{
  "num_attention_heads": 3,
  "head_dim": 32,
  "intermediate_size": 256,
  "vocab_size": 2048,
  "norm_eps": 1e-06,
  "rope_theta": 10000.0,
  "bias": "none",
  "parallel_block": false,
  "extras": ["capped logits"],
  "optimizer": "adamw",
  "beta1": 0.9,
  "lr_head": 0.0127,
  "warmup_steps": 302,
  "schedule": "cos",
  "dataset": "wikipedia_en"
}
Each number is 128 + 32 x the weight over its row's rms, rounded and kept within 0 to 255. Layers, rows and columns count from 0. Numbers have three digits each. The size before them is the row's rms in percent of the matrix's.

# layer 7 attention key, 96x96, rms 0.065, rows 72-95, columns 0-95
098:140113155111093145113116127087180091142103141138145114104116075066125132164144120181121158166159190102126088171127123149126173133189100087171134084140084133153180174127137118107139099137186104070158109168090221153168140123111141119150132099202122130112079163166102122169093129084089144143
104:100117140172181126149126162042112125107091133192105147145153118105053089117134122181174110124110150056139178065132150125136115118141163140191117099081196168096108103110133188145132101133114158170077106144135138087112104133173172109125139171121158105123129127148057109137131106150175153149
117:120094117166152120128133115161115193140114127088119099102064177154099176147165083113136150171106123131142101147126140151087083142103105108157071128142125120069255086174042122107156107151124131129100110153128195118081154158104073139161130092107133077109103110128135139118102111140119111125
133:103073192140112138105140136142158115131157114176156141136134179129078108091125101248133181121131141138158146173144163087114090096168129154153094136161056166099083156144138143142129110134114165097116119124152152128120103188140069113094157111090133157154098207128101068115132161090155149138
113:104107128131144123113158118151147109113126094109125095114172126140074141135158092112163163060140142187088112165095150170180135056141135090085089129114127185138148082160159139149119155131125158169041133166114165118143130101134155135087101076116108115156081129126226201161119093113107149090
110:158124148090098084140169139152140074104117098133129111129114105173114104132136102096043107145080104196134138061128135154106144097136084113172129194069120114110161161136101127099148180182134167100177154101173121163142156089102167162117147127147177159152183165093078110118135135079186139143
119:190182109145172153112150154116087141123100115195115158113078124153150157125124108169097147152106160059107121217142113127147136112086202156137088038113108120128115127174131099139119114127131133132080170115111135148156039184137105130140056125163118126165101124135163097138109152156091125142
142:209151112143160124116134144089125122102105119120117188108067099175123104151159157195132064169097147044136117103108149132125128194142186112090122094134089100129154174153097113090129169117131120151122153087123174051123114129127103124157134179103116096146088168196120074138112165115114100136
084:167132136128145102130165122088129091119146131155149126152110117130128162109131042102138123041126121184171100074137145138105162115130110171143120087119115187206135154137139124122132167159126138127101090138083152121148125076176144136076153150095040144132121107112082118073109037099176131171
076:059136097119130141159112107176130163118124123147071119071133137092072098157151177097116143177160136145043105123158164117074091097161129132138205087097138181067083097157117114131122086119128141150127130114191098135119134217124121103142174079128147140087117073108132150151138114116102105141
087:141134111106139091124120191155105130138129104102122177109126130088154120154130122102104127143105112088061144116071115181098085099107122095150110119082150096074136061149050146153114127146097100204135161145194136076087173141158127189164085128145146124128150076129130140206123123119126059103
087:116147136147099185084147134128100126115127116080147102100114123137119117109119161171151099112096049113196178141103134097165085084127211155086099110129116099136136125115167123077170168136140151155125178116117099162098107009141127135134115118159132140181132172080157172172124094098125083121
099:105143132146136154150140175129160136149170142191114054146108106084126103137147107136124142100167086153078172071171103122119127098122119155168134097177157114088127109134118064160083115095148081105137116073159199138178133177158136160178119120145094150082105145170091065143094124114107172063
091:104168144089191145098196186148119172117162130112120127087125136095149157130134115078155127142182071119175132164100106191104132106104140136142133161178149147153102060160071108164154200138114124191124134122115107094116138120104114140082055086101106162118113143190128106087119168078123110121
096:100136102090115109114110076145124192138135121050114180114162202183127177110140146080111143148075146099149130139111140075097114154079188098086116122110130098125135128120104156098140172152107127179082141151128082153078116082092129162143084094135164072164143130097169206107119127151169109143
116:132152136110054162174108058149130190134116112149129158073176131097137178185119095127093214186093183137127129163092112136164132087112093142167140083086123156150162174152109094127156097188148122124156145096143146148108108131116140146145133120182202111143117082078132165129114167135106140126
120:137112128126140093126182191114099167128163130167139108169127167135163147084107075089102105105167135082153145184154107161129165108049140115128097128153194131121103080109135201152166164090134109132054142138080054152119129125121121168075080150116144150181129173145133130127104133146169092152
139:149118123104168116097160093062133113117160113208153090101155144026166177152119120100136130183182090127111114142113096120158139112092112074173098078119133119148148100120098087124165092100146110131203130120114135054098162170132045101136162147135126123159114104104098142158146131103155108114
124:141119117112079090105158150049151153131122142158153121131137143159122172121181126124128154115178133167066077141086105067157176124146129073031083118144134147154059204162183130095158141118106185136140142154116113154079109073137146146128162149140111101134128134117158106174123097111124081139
127:142121120104191149098121108171169058097117095128132155112105097047151039140083109100101100151118123110120112100157135189132145159175136102127174144144067183135184088101133106122091137147161111133151108093109148082197150185109094058144110110170129111174136110161132155144127134089141134126
135:129130142100124135150131143113084178087141113131126181127168145115122087132094126068195191150137161117125124122096104120082137113168096165191132166146164122133066134083080147160121137200094135121151152097115125162111199079183119133127099184172182100069150079158109142194124151119122115133
116:124177157127118147173102152120081122138109114129118164090127061149132127112092125116079132086132154094076131190163137153155148086151122156098151111100154170134113142177189127148121064144093160080126162071106077203212111148111151161137085134159187133111120093123199120141116163148105149141
114:138129098123099126126138113204117181138179121139135146111136168145198157157112133147068113150113127112156128130096106102079186172047132140104142141162090096137076144125165100133122150122208140136170157068148033185110098084119114132122094131103153150159176129091174148115133175134129133113
126:110108171111154159107103127126110165165139176150154125157162136080126117145134155172178075132212120101147128137103135092183098172096170132044105128180135154157042112083152121121097112084149103183085109112152114051074151088149112094126170111093101132129089099118154129123145124133133092115